Weights of a small transformer language model: LayerNorm before each block.
Each number is 128 + 32 x the weight over its row's rms, rounded and kept within 0 to 255. Layers, rows and columns count from 0. Numbers have three digits each. The size before them is the row's rms in percent of the matrix's.

# layer 2 MLP down (transposed), 1280x320, rms 0.0802, rows 43-92, columns 256-319
124:143082165097120164092126138106175109130013089137106133133193108109185112121161103137132113130173151102146191123154095077109127131130132107142126160105164119073075185205124161163142101142166157
107:135128069112128128170133108144155150198121146121160122157059098148142090140102088103158073070159216142123151139114087158128110134127104138145164113081179095185149114106092128123085116158101172
109:194128151142184129134117129131116135119106124096123152099151175141156127115065147075150136138133061134125159073063110189143127133088078162122195120175111166137121103162177104102122068154104068
103:094141151100116143125081142153081154135126104175103143171124127141156090138133119111101184121109110076153164121138082093110153122147135129126115122096133139131130141132072084114091140108212153
100:144159114109109152127121210130036106138192132109201127114086079157110120148107168144166134153086145149090163109146090081139159064123096121130087120092153171186183087162097134200108094085122149
105:123081115097103148117137130146085127169189130082112117131125143129099144115099151152171095141159163101031135054087147112158158115191132052134120121166134119154129099117114139134080142118115117
098:107180110127116128142097130140084169124168121187170161105127073120126081141173187161141085118104131101137119138082114089151131152072121134101100124138150103130136136094193136146113117151161106
070:140123138082124125121182189156137149121124160120164088118147105100153120136105151172117179042156074125056130117202093110116115089099105119139138127093200143084199152155099146081123149192119101
097:171179120101036180164125147163158145128096076115175092090201132173133114185137166170141095113102144050067134144073137117184156125094126175140094106159112124138133126085093127052140112149122089
098:129113132080133144109105128130130133127111138141131091102092097159114041136147129123156112116153098102193092097119148140079110128157160135105103150113082101137106137207080136106156136172161088
094:145113156101100153071102102146097123125135139117150135168123101126157134045061148113180124142110099142127203117138124126170153125098140093107169155127114119094161126108127124161115175159119117
106:184103120065195184126093109145130152089071115147132048147099086103099086168170047116128124109098168124152061130140105162106148066115156113147183145159129134074131134140121139100150109123200128
114:077139153038145126088150129091152179144121201144104111127095155108123172161133097178134128125134102115135124173149160161133143098158140087155137172084067149149078097105133118114108134140163090
099:169072055129117136198077161098159164158107118122119184114066107102134085168169083090119124148145173160087122111161076144099127144151140087161075130163161135110115082120120155082157153170074127
083:115102133130106122132127077146178139172116118136150079163152093140144098123109106125106180087170199151139162146129078110142097145156183158220156098150136121138117146106095132146089139103087111
105:105114173124142101110114121089109162154146109117109162101128125127132156116167133083128126179154099123097151091110172179136128166149121114130120134181144080105153109119156088114083124121108117
085:153139148193146148143100186127107135136156135112172096119159150101057141162138122090122111057103067120091105152130082109099163128118157137170120131099110152112163099111178174119123122098093109
100:128081120137108161102123155110080137098112143205158126113172165120194131102163084119127094119134071129088086121177146162115085144117121152106127103162134102127081132125173186140085073103129190
083:143069109116138102122134147121111121143160088116110163172154147153146144104073157125105126118137059097143126140097140139113142132147124103137173166123167126113151113129132131113164104133145155
100:191114140128130093131104143082174143167126130154145110140110110141134138187173110104122138152097076140171203106138084120096102133200120127124107193197141145090158129123095101063121149146132139
098:213144114178160187113126155136129123121175120123108142080099129096125110091073166160132132115136121100128068155129085146136085118156071113117130147097064170134132140143131134120151177117150143
106:067086084175148129052134187127113143122116152134101096179119185154178111154129157132153128126146099137135128176121108113128138141062161176203160149119124201147111197110115121070100135171105128
098:099131136057144128179131228134099091169193089135124139169089128069113152117156124132152142149142158123068160065143086123112158093170133090177130162151181138108164146132090129073141095157073073
113:079152165128164134107145120120149148112148142095115121136117180137128154173140116145110118125083163113162129111067061161142101179128140111178075151111162222119144081112117049159167070130132102
096:145121150126150123100129130135079168137111145138110152240127098113120122138136117102129167158194174150144106147171115062116133184217103033155162134140147168118122132155144070090107090163052072
106:143152118094115125173119119122086123090089159098188103182155115126092140155148134163107176094107093154140137105118118152161133080152125133129169084115164131122061146149143184121124125137126191
122:146120104124119165091151077138116147172090135107103170129155113072131112171205168098097113132151075076120162149053127127179101125182151143173133142148137090119152102114181129074125113141158101
099:082131132118085118174112133108174109095126137112146157168105137154090130097099111142094115139073086107143059152151153111094210068172098128182150183133126108120131123106141087154159126093106112
135:136164126108085164141158144169124125125110134100109163180153109153140147122192115145184091105079079122155076166130154166116107191161082147143129157192138105071131159121134116082090139166110129
096:152143053103114088152137108092162125115144141128106184104165133124151082172121172171162164140103180085135154097153128145099137096155198105125067094103124093149155062160148129131124058138212152
114:165162124125174191163150140128124082171121107161109137115155197083112151100149170062105096139207119078082126136098173128148108133055166151181108121166088119104126092134122126139152153158092147
109:129145105135140137096118145094101151145112167088122126149077096127120108147138131170193166138101141122099109152160125154186114134099130165159194083158124152097146052127098106168110089166148074
092:140111123154162136123126053080160073184108102105157120094119103126108066134102103134143155163081073081149134085125093124143127105174142111113134152086126125157077158163145213097144128187036110
120:082106130166117082114059114136203128124108177136116124107152205157119091141153141105197136111161078149164168188101076139137112180121185107136092072186183090129092131086098163137148100167068078
100:109141096136147119144166118162075127142143093163135074106084151122124135137087145151124112120090074133125143098113173126133104157140154143052106132134163132140113113150181089117082098143134134
091:113151064136111137170133117159069100122157202111138188029150182163136087103118107072101108158168085084060169135135173104137129136098113166151110152160127106123122172104119126146089110087123072
093:040158159087127123125166142067137130123112149143119151115114141114155093112151119123138117131097144085156040129126115151150084091147143036124104134121149131169152152142153071090098143127139107
098:147093107148154091172161113102119132113188122129151108130119104131099167086136137046108158120188137131106120163119091149176102155141150137120180136106097078095105095098154170112128131178044155
101:095138118104094137201115092181196130120153187165116171182087136142117143180114107136160153109091138148095144135142123099132149160116011075152188108135130087165164105157152129116091125149110173
068:182122136099086112124157176114117091200175142134104106094135109097130142141107146121185189138135154140076117157141172077160113048109070143095152075180060185133155185060129158154163120214164134
102:098106160112125110116150134112025164143068115082102066108124143096170141137152041134151111137111126191137146140144112083153117159136140180106094151102061095108177127114121128098151111155092137
079:173127148099144079121135161066095152072189135161118139173142116056182132144093168130148144148104125133049145173156200154160127101087090151110136037108116125125128106160134049189081132218102153
079:094187107116141131151118144124182141107136101146114186123089179114105056130086094089144151162120105096131154120131140132143102160192084088136118095125138065190107141137146079108144089176109109
098:144101145104144120091115145142094160105169171152145099114091138096159122125147171192133062073112148166148179123165129111168149125060104050111116173142176138083080059117135102131116140120158154
121:187120157088140169111121143064080098159108138165125186157134063171117152124103136088128134145062098136131118108192144129133168196166182104154127144147121128097084146148166148141102187149066162
100:163086130070100132174150118176157112136122149145147146159124175118129133145113158144133101128095128131153101189117130133095106120146156158074073111191106115171221158155175140153162103174126087
102:143091099111135133177138125145157087145102085130075130090230156069105149122131126154210144160071118133191157095086134142118049155164080108114095169138149113156128137064118163121167171104177127
089:096132179181082163165156089169192124119157128129112151134138175135153127136091085126180162150118165108117140185118095101088152156123154150145099152174094120114108051086121203109144139123115091
102:145126044159132078223219128179142133138137120173160154129142123095147191129077152098098113051187092177154143106080113138128116132123112086092116127136174034180174098171102135116072144117139059
121:152147134089178134138148140194076118161187154125157168137149156139110120120129090158180149126073134128106128084146094080129100134170122133160113183164120080176138154087174120160117115095190164
# layer 2 MLP up, 1280x320, rms 0.178, rows 44-93, columns 256-319
105:123129123152166124103101122089172127116100141136147114177156120116178161071140073109238103182142084119189103092166155049127056127092149129136139161142115141117100129094137116115153139156177076
098:091168096098092111144110062111160176138134141171067166144060074144101146188150098186090090119152152159123101141103131092171105162167164145163106091062131104119189108119148213157135189085163201
112:175127166162107135086124105128110108099126145135147131110131150159082140158087144123154161096128082116151082147113138114105113116144143120084125090160130119148140134101126160152142078147191088
096:081106097155117120050144090165155119098082150130128117112124151169104140105126106115178107152107088113198098170090176163150135160092130138168107126148087122107115164105133148117146102101116148
112:128167131183157108147119094062136109073135098142089121137159132115123151182105179140159152109060135117067191139136121079127118138118113104116139105114098106093192175093134161189138150124170178
096:111133109090133030154147123056179158161101178090090126129162161163131121090106152099160145124148075165146041135086186173171126106079152103149092103127119111115141121134100121157118124150133124
070:103087180129151086084194152110201119132198127116115148121145076079134109102098156113137161123117187125161110170091127151104102133155137129099112101082138160163128126163197138140141145146157093
087:101109107110092142139106086102120132142137102172150099155185108161067089146112155160155154140120152106118123043122194124133125141124136119127133142129138128117164055172135081129111077123196087
101:141135186134107102148107183171126095171190085152088095086101155158106110177079140173101122089152128098191143161120114109125103095095123126128151103115121106136107196166152118122125115125115128
096:068160145081112134161144135144103173106098087073078144072144084125156154175103141156134107072134143135114097093134154133133118124080133164077127165137134123136233154116158133158105117194111116
109:118149144171059195119135123120106139106128159146119114134153114110163174146105129086120153154125167159222108183129179123127043116133087126098107098097169113136112092214096091174144159121089112
108:143136135145099169123174188103147112101087157129161140122117200129156116169143167155099136121130115143162162103177091097106154137174088148082134142151095105107131151161070103193156124104109113
107:110095144090149129129067148178175118122187132066105136163095139168161182135136111116137127082000102138139110094095154090142097138093116116138133091119100133100139146152153087117129117170188107
081:167099103147118071113048143151126086108142073074124142105150147115124110162112084138161192147126127117116119170156102094145142146099129113153101093126171114138155109069125117079108115116103054
106:132133115143158133137143075099135100081091124068107087148157145108082100178116162084142078146120114156119129115080095100166128073134164134166164115149100087162146114120165146176152147078117072
088:140082137170114133130130150149130100079104165117106170106157135128140136153122195112152176102176144182132099158187152101074159127126106110073094140107102213071191167082059146179124176110159089
107:182155133138158112124086097189163144136068117134116124109217156165099139101154120147155118096171185123127084112081110131158161118164122136034122111131142160177084169097133142108152117122188082
092:102126089176082104104174093137126122139184157168117158081112168136109171142160132083149168132106107163128075174141126125121122129102180118112140129160155149052168126142148114114128168132136073
104:137130165129137151117128150125098142056089150123181121138130139115125128130123058074056164153105064107141106195145119129127176159125184084178092153145132160136175093107116158103147178094204163
105:146172131095153168119077130097139140142179161123137142125145191153157134098137127087158181071094135160136143129149131086109175102101101107118123156090104092186090125137112089145108169147130100
097:119090070164136126132122098103072166117146090128091095133176146152142168144101169102186106165095130146091137155138120122101109134053144170140154101106061130167146139115112114132174104155095140
092:124118212162103134196105129108080094180153097149149103152162183118043064117161089098111158155128144164149188080167087161081132149145136097164146128145085143170177076139181155088115176115122136
119:112027114125091133153105143125093113167130110090120122102128166132123179180153130161083146137076122134152131103051089086114157141121070122103166121116135140160161120075099091134193141171160131
096:115092192131113163046174139156056129118089180127145132107102134077122038149159155117069124138135076098149098169123107130151164155100119074117123129110077186143133088138134167104155138176126127
096:096121129148100152140118096141151095162084073180055073159110151119095149112102103064172122157143094083160097093119161194145150179123059174126143122137209194164122159115123120086116158122124089
118:145118134161144075143160068163119137143120175153041130099158071085109087142146174086163099110095132161076103098112116172094078113115151124151095143099088149108130113124131155074134159118142110
097:078087161096050102087107119099157133094128126136101151094110217207095103174114149143106063174082066147141104106155164118091118102124153122108094126148091236093086093150132147113172130145114130
133:152144136135133121129149124131132126156091132173158112101100157146159193050124082106101122174125120155106123197146094128150112169093084194097122127152121114105136167072075134104132132119072136
092:087161161138123085108122160166096089103107161127149144122129133152219126124139149117164140105156116143134020112113098103151094118118108102125138167214136099228123143126108138146081141121173169
110:127113074110140119159191078091147084127156117125077117172169123185122173109149103128110108144157053127111097145103145137136112144108100163163118130116097109126126125112082167135137203095067130
104:064145130188160127113123082146112096091109103100108134117147181138111148112165119109152133136129169187135089115142144117182082147172108131065147055103072104204127109069100151131128094161061096
091:160185126122124131130080111153142123146081121205122140162157135096106142085149157109102127125147105080088122141164135161138121104150121115147149055154131137210218148176133178113146145117069055
111:131086136141127169085111136133096145126112102071171072113043121141181124163112093122142125117137095118128152118110143125060078192140207138075099184091125184102100101116090123133081153167148106
098:137079135123179069140103108133155159130067139118115086110077056101137181158173090120117107093097125146123092087123128095129144165095127086152101123090111120181085220102126157159141138121144116
089:130133207103144137124143173098147149107071159153133166073115143104084163131141159145113128154145149062112134142136103108149091125147105117139167114181099102095095108122129148149189160140108107
096:162101134167123124158144118107128134093144134162142089127191093157113159136155112121100179128117124123139126142132096108109161122066188118100124163113134159150130062181159078079088098136147088
110:165098083095153079161142122069082086186106167086121115107035059180131128094154133121119168140134157107060168143148141172170089160125193147079106132104085116181072108099140096118150105097101089
102:118104114082194139075139110101157156143151135120082122118202107136115123107085152124116074107142115120144123174167183136166135143132179143134140145117117201104175149074113122145149139144109118
056:187198109084109162100117171146131162161146119137147134093096115124067170103191130112148129134107141113099154158142123122119152149081114151119163149046163092150163096116130122146113107117118106
100:140129140147191123066114090154084118143115092082113109147143188166159044157155047108153095180130114192169151080128133127167175120122148166131127178135042162072133145125157159133154149192097187
082:146070186102130108123138186086074073119067150132139107110129153114160111097116126090075098112131124099122138122140114181088103088104105163167134112178150149183087148125145092176188148148169090
083:076112150164121156169117061108103129103100150134103142075174152119062168181092099087108093134135200174131145158120121103123094118098116163103099141155172122140197091145131168130113209077112129
104:133132173136142103133138138135169146155136089095086117134129108137151142066129121135199095135140124136184143089109139135139133129172117121098146077135157117131082121117177089124131150149156155
110:134166202172091081146128131084070126123118078129142119073102088096140148128104107090105167128124102080164148167163087145156154069109096127116114184085086098145127129153091134123143160089068098
086:169128107165143136097093091140149171122153154118107073178142121157082128109130160109076163126087130106161116146112144085162110140129136094112138168072118184159131037190120089129124105122163132
094:136123066105068140140151140147140126153097160155125191112173158097129174110056169099162111119176132152143141104160096137109108172147122125146166120110124099083140216123155116140128134152044145
091:153112130105142151143140122181156139112096114091181172104114105119065130118128127165058132087113149116132105113117144110167145140109146175085110134109099177119161088141172131154170114116107117
096:154125105135171091130110111135113113103102143134141141137156157164187137092135111130159112158112150134082117154162176171116133111118132093176107143138124122162132080151165115131157055116190111
116:107141142155144128141166129136138096096151135192119110145095173111128092157150143142063141142139128106118133152163081099157127086118181109120126163146144157127067122126147069117119134124176160
110:122104149124099181086075156118189152102106104047119129135078074144183085144087116110198140147200122140097160145176117112139153137080066096215124120096053124102116130114073096113145123110167139